Each number is 128 + 24 x the weight over its row's rms, rounded and kept within 0 to 255. Layers, rows and columns count from 0. Numbers have three digits each. The size before them is the row's rms in percent of the matrix's.

# layer 12 MLP gate, 512x192, rms 0.109, rows 173-309, columns 64-95
094:128123128126126140123133129138115148138088150092085159133160087163125110129127177106098129135148
100:079109152145127089076112105091169095143138113154129090165155103159107109121126135122141120148139
102:111114150095165134106144100075145119117116108114128122149155129170121124140138131147127155125108
101:139162142107101138146096121146147119129176162151097079173101144121127131163109151105109138116120
108:162116108110139129126112152145151131098152127137125141153125149121121153145148148131115155156143
094:123126112106079128138108108109107163147123136139105105093128109159130133116143121119136143120118
093:137148165116169185127133142103104187139114154111112117120123134139110163159158157129089126148144
098:107147149186084129152140133141142086116103096155177095161133077101100139123150149140099155124167
097:157112138114152118127159119157116146156125113107129145132122159164164089106138137170125127172152
096:133120113134157144145138117157153145165151070149128160101187106133123094110083126125101146114133
099:122156089066103108122123162129146140127163108146129134129117138152123168135136134109100104111142
098:130069148116145124126144129136110125125123151143148146140137123152158121159125138100093079119121
099:146146086119136123123102089136100121141127090132120095115140109109168144107151163130109147180136
096:131120137136087120114159132185126133131175129131162140144116140172145146131189100099142150182145
106:111100194118083122109110127108135137157110164095094144112103136143117114120144119127098146111131
094:141109129155076161153126162140125122125145156106137099110113152119128084172119109109094077042137
105:095178119134133132136148122130108132162163119117140144152072115124153114078120113091148109155115
106:106162134131166083148097120117142178131123140157102125111106152085150150141158116123129121155084
105:133148157099144155091155111147112150119082112176142173140112117099141123062114149102127120098152
100:116097157170121158112139109127130106140127169176132100126107143168140110128136172137098108153124
096:117088079093129132148128125122143128121157098102127055111130137156117114123096114157125116133167
107:130088154117101153155148131113108160127147102135122118173087101094076151112123119128154135129154
100:160127101114139088113146109127119120147150116135130135113179091113134146090107075117113134153137
100:154157148156139087135085142125118100118119146128135131122071117135099137165147123110137111117178
090:117159141141106148084124151151131117125106142121182115135162117122146125118161152157143157150130
099:163105082092126123125153134167145123145121122111163130109150107136096135092106144129117142092151
101:162121118116141118145126155152098160176096131118156132101146123075122124119162130118100146144153
102:125147123120124130135130129117109090149083089165126076111163111140164108132127123133112146135174
099:130166129090127130132077140124115160116106138152139155121163120144160135129128093129121128096110
097:148153162143186141128093121126110136146091131151129156135101112131135109110102186151142145156131
097:153132141132130128122159148138155080146169130126121163115153110095134158106167133127148166131102
098:155114142136164161098116150116135117141169129120143136105159084119115110126141151124112130122126
099:127101095078105152096131172143140130112112116136114112180151148123132126143128124120086098114124
102:135152149128131160162097112086139124122144141131149172137095098156106146147157080070089168171146
097:145123151118109105143122158098138149123215160130100141126128096136109149140137149104115120127143
104:140108107145112133128115142076116143147129072137126119133098091107107118132111140155127138144127
102:098113122086092089109127131137134102130121092116100109129072128159155163120102143130106114131128
104:122168129075120124116074163132088146141150125108093138136141072160108141147150114152134144147131
097:104090119095153119157129148101112099136085154124118119131123113112125138156146131098167110123165
098:182097115118085141159095141115133107185136178160075136103155092128094127140150098132083153104129
098:161178086163136105123126120169077130161088149155141107112115146115134111129118110112167162112144
101:143124129060129130145171085110138154130168155130093134110106101155106146135128132135133115146115
098:083138180105110148161165121176127156101128138112139150101106146130163113167133077130098113122101
101:123146125125138114123127100137091131095140111170139126130161133095136094146132096103116107143091
101:084101107118146141165152111110164113127133105097128127104136151147114167119140119127133152135111
099:141159080153175110156092155106124167142137127091152125147140178131116095101122141144147117106104
094:171148133159153168109122115126104119134147108133147149114143105080101125104135122101114135116079
100:104133132148159125140143124144126106102114103156108161093135128131177119156147144115107144139113
094:157117119107168141123142137183132085145123139147197134110100163161133126130121120116104123115141
105:140135150124130101111125124171149177103075130140129121155090134153109123075111086165147124131159
104:131150138117138065114124114146087111123123127099117139123108087124115124146155169124129098124107
102:116175138099143080092110111135086144127117142141146152097109136142109128120151166099132131117128
103:125112103140107092148099140096093151161163106076107107164148131147120108135101124146125126108181
097:087142120120117115055109127160104100108139145116101181152129172122122100098077137138139109068151
096:143112108134076170131073092099141155140145129127127159153129126128098151101146142139110102128116
096:162103183139084108128136095137123096146149116161165121099140152103159085162150150137105123121145
105:089144110131143130179152103113154093140152119128087107134156074184113111099190126128184132148121
101:096146108158141120127171068126105107110151166130141124119123111154117108103099167106129155142137
097:148121132120138115164140112185115122175147099142085160111121128109129159148145097134097141108104
097:187149136140123132159106109139105168129138163133131120135153143149126067131132189187135139165140
095:146115137124148151138147139104128190105126126146124104104108097160088103094090152098134101156108
098:129109124178111089105147102103117138138081133115138117147127066138143101152126122134098102129144
096:141094134127087165120142127101162094149132099112121087134149140157122106143144119131133094105130
105:173120135137121136139129115097126161155073146168142156097126113155095153142116104113160141143172
097:084119116114147153130141140133197132159095117128126123156178141151118124105126144156160135094148
106:103113142116114106127145128151054177122116155093129139103126109108140129136140111116161137151143
097:127111107163114170172160107157110150149175125113105152138124129142103152144110107105116134132192
097:083148085084126100146067165162107113129127147130113150103131166086129146124135169113150138162140
097:110127146137108079124146155105112135109156126146091094112111128099177149181109137138109097145125
100:088154115160136179140118148107161109139093157134129098180134122104141098129075122139102151124160
098:116100073135137156139154113171078118118140167147108124132104107153083190113097122171131087107117
108:171153124107108109132156090140126153138071101103104151139094131125127090111126138122114148136112
099:164143150132140113157154109116119147091122110092137149122147124118136115154166127116140164130117
102:148150088133106101119094115097116153151143097138136120161128163170120124107135098127090110115141
100:173140100130153117091136151122147125098120123158185129134108084145125092116145127084112146142143
101:140141135114140149160121107110099163116103186093128147098103142122119103106120139099171099096132
095:118115127186104098139104091143100139105116159159115096121117148125100099150125112146132139147144
105:130152167079119108106153160138109138133106117168166129159108175148099101105060147126109162131114
092:117091155184136142136151159130109118133126084150162122135141113119110182155127154167150131129161
100:109140085161104101136140157119118123183131117143068140149090124094152146115144109118131157162124
090:095161151135171111088154109145120133133150120187083098095152127137137189127093137090101154107128
088:143096053082083139129117148126122123127118141140084127123121112170127150122153116165134176117108
102:111079131139191120165116180084124133137091109101157176130132080135099129143135118126128125115113
107:142165113112108115130166150095105146149115138099084140124144095115129155149119117135096130128184
098:116107137141106131177102157118094133092104113118164162150118127093122096117108095145113134164117
102:085127124139181115163094139132150136152138127134109148142115094181158111096154169097148120130119
102:145166099116134162150107165105108107108118121148129135132147145155094089102097126123117123131156
102:124107114092121104113126130128150153146181121106113170136145135107125118128130147100161120154165
103:119126149114126139118118110085100117114110156138122123123135142189142119135187130186109163106139
093:109153113122168121141093146136129126118145170143091125184120083135090084149144128062140128114117
103:080119155107127134178137159159133174089105133121094129148130106105146119150151120123122183114126
098:087110116148153143139134145141109172171085132112115125118105138101118110095135094174158102132133
098:157120131125094090132112116136116113125109124148130135085125080059155128132119179141125113142132
104:096109090121144133136129125138108151129126147105162094144109116122130163162121140110136170098132
101:093113108115137132100139118095122153157148151152135133108131107141124124165111165128143119098120
109:118115117076119124066144176146147158110114094134069169141140153126172164138134139141110136129113
102:117151146113144153148100146116130104164119118106124146136143156116161109104083109088071165109091
099:120153148139090124161159135125111146114161116167111138141150123154136151131099155139137150162138
103:136095092164097125183087090168168120103169110129165132118130109102130137133106141122123114102117
100:170131136080118148127149113108149114080179164154159161146125105095129093106141136128120153148085
102:179131148134116175117120113090137116103106132120110102133112136174090097129142142151144179128103
102:144130171133144124102081151122103116128156117116131137125147122123091146157091181106083162141122
101:112113138176098163123121121126105086154122147106118144138115153155155109112118107121133157164147
102:140126137103131136089100115149123116131167132094094138151167108134102124128126106150130157122101
093:091160116134132158144137161124135145130102066094152153123158157114113096131127108120116156133131
106:153121114151137154129105120114101095135088160061089165117111129129119141143132134113113133168119
099:114092121113159132134109137094120165169149149144135145131110168098116124103148128109141113144162
096:116115136097142151149107156151150139179149162100122125103161153121130162095097170125136133131137
099:145108127161147069126154147173114199143113200105139139106130133109110129131117108110092117088178
097:114109133092071098135107156136138095115139102140107120148148129121118125154144099165097146147116
094:127159137111104079137140092078155119135131108115136153149149123112089136136128145097119169122165
107:149126171175150135127147115078112135115124115088170140115119126111132140117100140119113153160150
101:132165092072150125149150121121115159149102120119162111121168099152076108175144149133113131130129
086:115123131137101142132153137119143062099101132086114113110104101126118146182137129127134091167129
096:114136101153118132126069149116146118091122122121104168161098127169107138092126129151150116142120
100:140144165144139151079107114155086144124131138121095136149126134080168130154158151106195092129167
100:132115140181125162108177134160120161172109112141137136105114089108158113113168145154105134116131
094:119159138133110149121141103113113158141074103084096110146083119143124156152153175127085099158120
097:106105096105120135075145127151115122111140159141127160156117126117081129141124148127127092109142
104:147158157143144093093175119136107153120165141135099170101110101139123105117113087086125145135127
103:114138118093147117113157123135148149110096084085131111146116162135083170090124106108135099119108
099:126103124127143147098151155110113133139135145128106137093132142131113115110168110134118125141113
098:128111082139135135130137096136136162154146175129138109119111112111141129116141122105119146102092
101:099128132103150156142112109166116119085157148160147070131148125128145145090181154159175123134137
106:159138079109118126120124137110125105161170119137085138127162120109078109124104103117124094133139
102:102108114150137122156121133134113143134102117150116108105117086105096086115092125129146139165122
091:110146106127157150115107140132153145128147149141128123134132108120144117117106066101155149135108
102:127165175118159171121131103096117164161124125116103129141172148079151090160158132155156141144087
106:161133121150145117148128157173126121120105153119123182134153116176106169131149137124154137138144
097:110094125107102124090164167128113117159111137109113120160119118092148141094145172090123128097160
097:139107113107090125097094092129120147141110104123110156145118103118124136144133158110069136105134
095:099091138119094089113112150155086131132133095134136165150111107178109176093152094114132101111110
100:136105110119114109149093117095147137153127143105144118142089113164148138103103092088104120129131
091:155125123161131137135134153098103132133142113143125137145123097118137122127109165121105157122180
100:134150147094106126095144110147128133106117111106082099165091115115119117087153090104146130141137
100:127128120100140135111113114119105125145144084139180133107120112112175102090184165150111106186120
102:150167052128129118119164124136133156103090149154072131137165112149128144147151105114118155127166
# layer 12 MLP up, 512x192, rms 0.113, rows 173-309, columns 64-95
092:109122127151154088145083090091096123153174116114091102108144153162133094100115134120128115102126
098:102125129098095131165123140118096131100146152122084111115139142151103131125150109092110111111150
094:128162115106092108118115098158135122127139158148106138130125157149177094119131121153146098173124
098:129120134134124138088096163140109127182104103124163151108128140101155171103130149151110117100154
105:157172104138097134107152146158108148181103126147116085172116133140134082137093189107129147107140
100:170134098137093107149139113111139113131158111095164131124097123116183149086146167162058137091161
103:128120160089101119121118126120134123148158120133122131143131140105148127158127128106136132097143
095:137127169095111140159149109123125118104144113135133152148148169097181170092114139167140103123074
105:171102100136153140135117148140117138095158142150108124098143101100125125171127131154108126108108
096:133123125114173116152149122140112101128116109082166173124152106106123156126134115156143187141089
097:103123124112092121154112173149144119142124122158155099138104137129102142144166137121131115162141
093:106093153081151124087127123126129094166142108142140131090122107149134145158128134121089087156119
096:141171128122103103115095095149118133129134091115151139101112129127110143113129110126117125186128
102:174100121115124102097137162175143116142122165119183110151155140098078094118145080102114106113125
105:130089175163128115124112126132108067094133147129136109101155150151169098130178097113110128123127
087:107142136156127091176202160169148120123136128130132082159112157121113059155120098104129133130140
102:202148119144104108176126121151129123122161157107126125161115143157140084122140146082142106141118
099:127137151121138122129130107148125147181075138100127114136100137110138143122150116156141164125143
099:102140113183102165102101151108092150111109137101114173143128121126081135104124206135152132122090
101:128099122103173145117146145149087109161163094070110113157148129121122125124143130124153138152116
091:130138122105111123117171134082077109177131149132143125123116112160150118129116063159097138157156
100:132110133126145095138101130146142166102117125097110143107120118122142156174114159094147103122138
098:146115110160105160114089146153128106126100103114122097090127142095147095146138130125148135121124
100:111118134148157181161132113088081135102158123169100142114166130099122129129112140116129119122105
092:124109141094110117109129162108091144119130120122106146116126120159152165161129136134157159181160
099:144152113152102105109153125119081122102168143151124111120139144107114109138043106135126159142108
100:077123133127157087111169116142161159138140128154118135068161121102134149174116137158125119098144
102:142108111129116156129107100091081140106125127148095137134144133136090117159114122161124169117138
096:136112124146110206113135097130116144163145088103095103122135102166176138157148141125108149163109
101:134130113138109115144101118121153128144137124111168122176150079147150162079098134124140132118105
092:130142120121159127108104090165132157134112097114127102162117099158141144150093125132109152135105
092:103125135131116145147097171104072115129145121117105118099126099115159145099102121104154123134158
096:119126114126096141145139120148134144094157167140120108138150144105105122136165139102105077147157
105:108150101112087158142084117142126111116135123099144165123114165130127099100125106110136153139181
104:093122129140122123159135176142159108161084150163121140137103160081091135141087107125132128158107
104:117160110140118156097113127154135163098152165137124138140136163117163146154114104183134128121131
095:146177133167105195162135107138106121100110094110160088100159145130160078112152123159134131138120
108:104128124043106136130129128161132133136140094144123101169153098123125108110147121145153127133127
095:142147109135126080119130076128115104096166105135147160107106131153097129130117110140154095108103
101:133107110123118142130128169062144121194159101146101129103108103114143171128143105161101130134119
094:162107120141152153109105118068170127139111155185163196138110134148104104096115141143107125149128
101:136137122121161102129137134118088129133118160148204097158131128117104133143134149136163133091138
097:140149084111106112156116122083119156141169111139086151122118131066093119169133107143128162092091
090:126160061113107104129112137154131102130104115149146127109102134149132148154156109112116167137129
102:160110112149101150107077089138150139133112137099106130102144180140133111127091142142133132114130
098:136149082154106129149106063102133101117155137122109104137190144151103149093105144130126121145105
090:117135116141152116178130096109103097100115182070169126071148104146134095147136132068150131111145
097:131153091129178116151108130108143128130165149119117126135142150096104128108099094139189176104122
095:161125120093131146106110126149139137120087137086163149124154129076127084109123119122117121104132
104:128108137099121107131110115142177148107132152114153112156139108162113150113134131147087147110104
100:121112151115128114148064128117079128133188138104117117134122083161127117113131147149132157192109
099:153142116138152139115125105145108124124102108130101137136128089104107110130142143114096132134121
104:150113134079150142159098158140103145129126125134122148160111144129122138125077124128134119114132
095:146137138116128132142146158115118099091129107145121161111142170106088124144142108121078128118099
100:135109174167130129105117158111120121115115111142198124110160096152089160133172175092128085158143
097:102149141145119159125129121144134136111135102158136135137133148134087127122116133177144091096113
094:160113100147126136129134122102156131115115133098107130143164101103125091118134137144180114110117
105:154142135190132140168117098153134142147105147143150089122134129139162114097090150111146123105116
098:150128149134112128108145175148098141102146148156164115157151111145166142088132116148103105127137
096:115129137213143100134087119122149127126093134109135056140103116144118125149157139053172143189098
102:130149174123143159119110100121063126120151144096202159153113148150110161117139110094155164100138
106:089141153131088175166112130117101106140140119149134151115127106147168155106123138075132151141112
098:129134138129158149137161144135112119124144145123133164149108147130115126130135115159106135112128
099:108169137112089110136110139101128156136123135104150128147080153161144149145159146093122131143119
098:101144120112137128153134138102120100141130153131109106123124149162115157106136159158159147121151
109:170111137147089099147153106137122102159124142141130112139114130146091119133158126102116142143150
101:103141154106131140151081079140118163147134158134147163144105091173122085124082151130149087070123
103:120156148179128128100181147117130116130097149183133116121116136131153118114148113131119113101071
091:131138196129155171108099183136130157122129150087120089126160122123145154105127133142111133161126
105:121116128153169108133136120134136135132108133127174135044116115114129112139156145132115154122106
102:109092147108164133144141107067162099094141106139128139116124154119079123115143128095139123130125
117:080134091128115101157099115088140147126130153145126134099124187119113137140153110154117113144103
098:129137076173151092130139112108092132140119097176102120144138120096172171140130128148113094140144
098:111161169143083147155104127093171100130128128132197122117141107113093167135121113138169157150087
102:102114155152132119136152140130077136137146129133115093119123104133152181088118150157115109108114
093:143147126128128148130105117122126132109122126135116111137146117129158198144131152134084148141154
100:111118109147118119160163164163145148148127105114155144129114111130137157117145150140136147135134
101:121128115166128125086151150167131138138084141106138078125157125134137129136149117122120093121171
102:127101113138125145139119152116053162102117125163170146139151101132127105168113096092110125106098
103:139157091139140113129096089139112085166105162092096147104096165129123144173134144099156124105109
092:158099173119126184097138188137125100168163139112164139109104139103155127112148158132093125132120
093:173175107149159157140166127159150165075133137136155134136119107119158128131125133144096148165113
097:114161123152122109119141096117159141123140091129142123087133176108130143166107147145145136111134
104:147156153175089124075140138094153113133106131114140114135087103147107119092119138158136136102115
102:114137100144155155121113086113140131156142153107129130122148102127116140114125142107084146127129
097:125117087115158164142111137127122143200110110117130135121160166131120088121149143127110117159152
099:137128103110093099093134126130108122155097158117140164113155155114116128104085117129110108116148
096:092153110108111107123138130148153152136135112136122086140085140132187153153150116130134143122084
100:166118148122110148143154150129128155146149139131138160140173117134100141110130119144118150113128
092:126128154174109094144126086114109141143136141131147133149135147119085124131151110102108129156082
099:106068150139166098127098153162111101155114145112109166152133099109137128114130143146117136104118
096:123090117114104121141148129126151145165160115147160124133133178098145109147130131152124085138183
102:120158084161130119104156124095154139099133186114162122128070136086138083130097153098109140118128
104:155107138148117164122132115145122121123152134137131127146138151108140141163123120095072136151126
100:104178143157066158136106158143195112073119130159127126127132154163113124124150139140087159107126
119:075120114159173129133133125121131130138128141129132150144114158131139159168120117135156125145150
099:115091156113101080121059124118150124083115141157135154131113147115134116078115121102111142134103
098:107066164086126147167126087097109174149141107134138097144126191124139125134116142153147119172109
094:128083115155134116155118121105143129120144139137141119126111160118117137137097110109116064127125
089:081102121159099120135128181094155169150103095118119080113104149135101134108118149155130119146111
097:122162107149133131088124094093096131136100096126135100135134186120147143105111101158102116126125
094:110156086127165126107134125111126149119096142126144141107093127120102120120166169145134163144151
102:189077093111125115154101130077114104090133100125094166146083140134111168085138101171120137110153
101:106098141119108149128124144150108155158158146172166134151120095106145159116135135179145154150128
094:152119173152118119138157134136117116135132135131143103093156128138113119134090091121091168117107
105:134123130124120139161164121100122122139153129113132102133111144104152143138107181162080140147121
102:163133123202133098124156080194121074128126117120134076092121115154092166137094127127136121144130
102:152093127154171126120154145130121168178102142137087134124143112095148129151134078154110119094102
110:144131146114099082129134156173146072170132147163153136138152163160136147133118115150141117137150
104:153141124054129125119118133148126138143110116074099129131114122123130099122134164147138122129121
086:106120136159128123178080189104149120163135149089175116086141095142145094103102109094117110126116
107:168094121094116172115125154123166138140085161120098101199135097184101114114114185137116110158134
100:090186131130124098165165073122142115107137161130154132135162159106124128171132134126112145145121
095:133110125158148163162129132142125138156155123151159163137147155143164137080134136143136141142130
093:104102120141080133168159134152120105129119138102121142146129138149164150135120100114180117087136
105:114125095104153180123146112076116133128121152130142117141107153137143140134137119103150168098088
099:127089151103137145135084129126131088124132101126120106108111110147110174113095127151144157116112
102:132106123105107106117143147172100113167117120149107119118090101134146134083141156132144160138131
100:089142109151155136141110103141108152140095133107113110084167135166082116117109177134141131135166
107:142075142144114122066114139160121087150101123097114155136131118107090159181152136109149106117139
106:138097093172132106150091152131106154129137133156138140133145162131111124112126134187134093091094
105:130118142117177098112112143103114091128132134133101177118120146175120152126126118127172102126106
098:151147133088103121175144135105106130172126120131145130146150110156130124119153086107132109147081
102:091156122163091117162131130097120140176124140154139140127132156081162147136150119122146142117148
102:096095144166159113164094130092103166164079101164140119121151134144135133162119130139140120118149
110:143137148146124142125136100084108127120097090090144117130113168148083138136079167101155188098130
104:128154160118115121151191151182102098068149142094156105145150144121118094158132144115099088155091
106:118177131122122112136088111128137139178162135157113155126135134103155138141167118096138090119092
103:088146121110167093146115176152138118122166146153127141114151162132128159162124129145116137117120
095:114130158147103140158126139105177158101146118125178146106133134132100140158129158157117111126131
102:111118128140091105092094112120126119116102099125150154118126157118116134156134125172118095112129
098:136143124102110135175095108105094098138123125113167116096133159138107127108123124141156148075153
101:125112124110133105120084123122132113172146084121111115133095097149131124141118086110143106130104
095:139152151136120138158113116123147130128099115128125137131148176109123086138121100101179089118161
100:077168122137124152126103114125110153162121125132172108172166129138138149116105138164102134139131
104:144129126163131106129102145152142111125139138116111091094146149134189126077119129115135128103109
112:133116126107168166096143118133138130185116126125135151080162160075138137116082141154159160131092
# layer 12 MLP down (transposed), 512x192, rms 0.0589, rows 173-309, columns 64-95
094:110127084136092133123122141116133098110126128119128155129122083129145133126126157114111167136107
098:103105090139120150123149169101118109142102099135102110133117109138139131147089121133135176097137
096:083132136133134090079152136162134156111119128128120115123185161135106110097107120083156139101139
103:115108149133120138112061111111157195150115123141117115131129150118136101135061140100133128107119
102:143157180148140133102151132135130083103118116100095133129175125111126167112123133100116151135107
104:109161136125132106131121131095076167143119131074148123110094098089134107127146099138121148139131
103:087167130140126119108111125116149056109137137108125138097099113122141143098141133139156097163102
093:133121130118154095101154169125113140133147114118149131132179113110146102151144169114136156155143
104:146129109109112128135127172133100138078154098150094140088140156106142149094109142141123146160123
097:109144153117134126135135132070116161119108103112173138129119138075128149143120138117129104118136
098:151149148158152114097120095163149141125107089096112159137128151153084130145076153141133135089129
095:160182138118145160091136132153130126093142150096103083147096158113199111112157168149090142130122
097:111109113113125113120161181120128089098107165165130103118132169102125155156165064116109152129102
102:125132150127150092133140100159171157121122144115090120167146126100130145106140138086124135129164
101:103106150162136128112113131124101128075165117096109085128158164121126160141142114103154137124098
090:121130136112133127117126074097158156176112137089101117133115119111123124157116124183134118133147
103:161163100116110142146126171103130172146113155130127139114111107130154150152126144121124113114140
106:140128069081124147155127123127134134131157082135142133161148121138141139129147140130130127141097
103:141151134097188097144130141115129129120186127129164155179130112127123136145112146136147105092146
103:134148111086101113144122130137141128113089122123153148159147082113138133084116097144152119142139
093:108132124124156110101160167148101125165093149101110117105121112154132166114121094134118147165150
103:147159135177143136089103127127119155108134133110153098130132175147110130142136134156137123127107
099:126119165124134119097118151146098148112136117113148173148113120150113106134125152138109101121075
098:151098138119143107103144089130140097115144106087145121152151165082097136106115133095110093107128
095:128169095154155113107162106135162110133110115120111137128139125045129115083133112125109121088122
099:165118112093132136135155168120112147132130140136123131110139120160127158102174166145114093154166
101:128112104127129091103168115127105140131123147135152177178153151130112155097094094147085204129151
102:118135137167148149113152144095131143105153085107131176098140103113083126111111107135115158134084
097:120105174100124125106155162138114143122130156158099102134063129133166124139177150141131181123132
106:114130124118143136143133121113157125126123138131098154147124154150115100113117112119141144120121
098:130138097129137069083099166118119099137106167124142157185162158091135136114096128128135110118161
095:083103119144140138136135110127159121112173115141103124144136122128091104117132161138171108125072
098:119142119109179139130153150106157132151134138141140107143110154118128131086123179137088099131130
102:114133105145127089136153131143165134122153159102091138135118112175113123164143106163132076114088
103:128110157157109141112163119159175127181146152163086090128127150144105125142104166130155121150108
099:149090147138148088157130138166130160117198087133128118125132124126103138141105167096105108143151
096:127071130135156132117115178105104179144125129140148118145169137148141107141138170109136120135147
106:147158171090112138155156108122123093164158124093127136128153084110121172114083099105137139119149
095:161114125093080123139098177107145135139116136105113118131107149129105083153132146157159144114095
101:141169115160147080121132113118095129090108087112139105147128136114117145122151167131180140119078
095:124182140157107093112159091164103143171104129143093137125137103156140142081143113135166114112144
104:132110154035157090089138162166145141144125109102152155124120147120115106161092122138133119143114
096:082161168124142141104146131159156148142116159148117037129128093148125142125086145151128134110158
094:104157133089146092117084114133112145132119149136095167056107133118143132134152141145104169135150
100:128116133140112132146090123121130144143101121167112144102137168137104149134098154133150140075085
102:151163148111120128141152072133117082096109180113096169110166091145142136116146138132109152128095
091:113111120096111119127102123143118074166116121134140117141135119186152146099146158122174140119129
099:098101090125112154140125104133106099120089142113151143114135132145154112134174140149086142126104
096:119166150159123140126069144114168137156126150113143122097140151126103195160105144110124132151112
103:140151107137139101115095103109094096118118164175140099129132087143101112116130108123163146114169
098:135124133135118098167174125115091107119137096145086115167148131144134117126131144098108071095111
098:111100145132142124110122149154159102092105134100122088124178093121108155129149125145142160118122
104:100137145122105189126135144110142078131127137123121139109103133122140159144138139098097073127128
093:132130125147110116127123137139123087137143168125161110116152156129160135163139135127119126140103
103:104145109132107175173095122136116112155072129110126105118139143152134096103190113115111143150128
098:158142158141082099113122123145118145101134097171141160163110097128119174099099089141142108154142
097:104216126119122082178124111091132121136134156116072123151146147144165098105115076126128134179088
100:102147143156151158099137103137102096147076156104104130133138110115122146160164161110152109133090
098:110130142113090102147123141113136089129132128162128188132095142130117135161109142143125098143127
101:157179122132103115117090146121118143106148161090150124109091139169122108164169091135120158114143
103:129129140137112156147153145131146117106178120138111144117137103130146149157107119120114113130130
102:137153142112153124118111092150112171103181122137105159123129164136119139142132158120108132128149
099:140129107142112125122107111126113108113099166097109128035121132127142157104133132141158146147116
098:138153119156145100127133159144140117150103108156184126114131151082075154122125124096139103110152
099:108161146119151124140135131160078187155092158093151178096093154159110157145131125160110121179114
107:171169137118141110111145114145169104118136135116146100145123145085100173113147113138122151109142
102:110151160134156159151115100158130114139146132142150162099110094096164153129109123125107164127109
097:139129114110154117113105149105101129144067145138098112084119119120155120117102165123125115103143
100:136137172109148144111144137145154143134116103132138149091143118149112075093115116115122167105132
105:149116112146086153123101132117130117111136113164119097193130132129105086119125135125145110114123
098:167107093138102132077128114113140151103139092139138171170130152163133129093126085101159136115129
111:121145118133129122117157082133102107145130145119120126143133119147120105129119151121139103121143
093:165140117121144113133181101081117109127113128098121118161137162152110111073101147147126167098141
107:096140133174153156126117127173111077121099116096128120143121099159145124171159114153133128123150
101:078154151131136112124096099175070162147154157106099113062106131096116143144132144155123158121154
099:171142118103160091129122121123082131161153124169087070101122147149148131131154160105127129107129
097:137096111140115128131095140148134158123136141101144115118143129156158144149162131148107171131124
098:106147140143139110132080158127179143164178100142096103146139105134104112108129112094098100120118
101:140106083128120138114112118148091162152107117168135126119110157099123122100085119095124116123138
102:105103120152128090134138100139095142169108123099149113142130137096105185119123144143130128147125
097:169105126154133106121112169156101166156125191122133130114105120152124124121092135155136127145123
096:125119138147113087099153152106142121171095124109114124104087130113123154137120119130152105126129
090:147094170126135136139126101095110161143136141123069166169086085158092153125119100142108154134130
104:125160157156115145114150134131163088104128126136132126092087092109124163109104130147129104125103
101:137146128110165137156131115122118104131129136157129124127193096102103105142125177131095123140135
096:087115138141142135125138098154135082110157145138098147108132059148102153119144147141122137097139
100:108138111136134151150118171146144106136139146106117173125147117130100141170139116150139153100098
098:118106130130141153137123134155135142113127126134127137154137121097150169138109122125120098167142
101:114113116180101158170105111122123120116140149131166125107143106106103165167167159157083129145165
097:076129100060099099120118090146135133107144093131134132108114098138140111120128110187157121166160
105:137135156145138126097122125154145167178167085153107106057135108125151129127105095108105125126119
097:117078114125071131155124123145117185127145108155118110162147125168185125107169139151121129147132
100:146124124122151128129164151140120088154073152139151094101128111107126113131195128143108123165092
101:119115148124124158137127115126155142137127124116140146135136144119131113148132114148167104108107
101:156133133080159103135153130140086103118127133103119117153157187134150140143163104113134145139157
109:124110156150112095127107114150123092136088160138133145125116136160166126124097135111155087124152
100:108119136126187135095085176104086123121076136123099109115118129130133170121120145130142126163146
102:132119143138103053152113152122166156132125129133149091092126138110168109155110119111117112141120
095:116103068105110091114146118142131119178111101093145158118109128094096151091153158134144130156138
097:159156117132118133113171088158134127151133131124080114112129138137130173113149139111108095107138
096:129144125113153151175110162133119142159137141128118125118122093133144148125150155132154117107145
097:128149121105104120164162116136135099160147108111126091145145135140131102114118159107135154129149
100:127110101118145113106108146098071162108140122117130152115105147155165122085126139091127139100138
102:138141149136084174157157135160119035134116157097123109111097109142164120100138142141108189125145
097:124159104113131118108086102095128094128110108127146154157143130116123152134143134151122089116170
095:144124102147153112144125123109148194110173111152108154144111131119103155141108130137150114128172
100:107128141120115106126129114079150174147161124120146116112128113099157129124115111151112150114126
104:122116093127105130123125171094165117093164162158188155168100164162134130104106176098146125151124
106:115137169156122109134094138115148107137129124157113156134149159157119097114109105123116083120108
102:115107136066119129170139104155155150142087117130132152138111108141100138135140134153124154123130
093:160118119156162134176164127122168160138136153138141091158095115147136158116119121120107101131119
098:129121100124137113130155161117157131143127119118166146132118139108158120161137101142142108129138
100:156159096095078140154100161116099131124137097165166140140134117129116182154142107125117096138136
095:121150132132095130128129142113148097122118184107096111118111099138115153177161118142127115160125
096:162131135132119115141140124116136131124133079165102113104148107110135132134129164074110101114113
106:100162099104137116131173114142121146137098144083100159102109119124151088106154130136159150092114
096:099103154109120136099170165144094132163113123146100085133144084138124118129099115136180095100103
096:152144129154097150104072111066126199128115122119125130127138135120126094119131144105107112180126
101:153111113105165081134116146161096132154087110115122172158126133093086131140155136125167099144142
103:126102129100154118165140171101146104114134144103140068111121101129132112084127164130173168123102
102:113117082145109130132099121107144153108122147172139163129158104133105149133124093161137100108120
102:136099190098125138128148123155102109134118186134134113099123096091084143129119144130141099130121
095:137141089167141142141141110116115078102107104130156137092123095146125133151116123132097130149148
105:123132109105142121113095135112139131111172103140104125110090144075141141115114115138129099169140
105:139134123130111099115112162158079066149125123134097154125157108091129144159118085123131117141086
103:107164089113198134184142125139099078115120133145105071115117135130153130125141147140151149097130
101:105101070119145137156205146125127104135142130164132102062152097082112164118158126139163171118110
103:144121130095117087117166133110094171149138096158154125143137130136158133120119120139143106092163
101:172084080109100146125125131105138161146147138116130151168162066142116162118143147079105079141130
099:106143154161113130146124143146134143111085161151145157164073099165125118130155128141106161107157
104:129086112101121123150109155105179137163135128095110119174120091153135093120122140115131140116141
098:150086138137107159109124146066091103094150136102183140110119143164100145121091115099135106137119
098:091130080127135115138126133112130106169086116117138153126100142154133154117153098108112128155128
097:114125139141153157143128112137149106087127120142127137117120157135111145137176115133160155124132
096:144152146121116171128190115132128148090119156139185134118140155112141128122139144137178168130134
109:154129153130152140167136074159147116123148158163109132109114162145133167108097139162173099103122
108:149148157147130150142141151147091119094068145082135106140145170117135134108108127122173133101108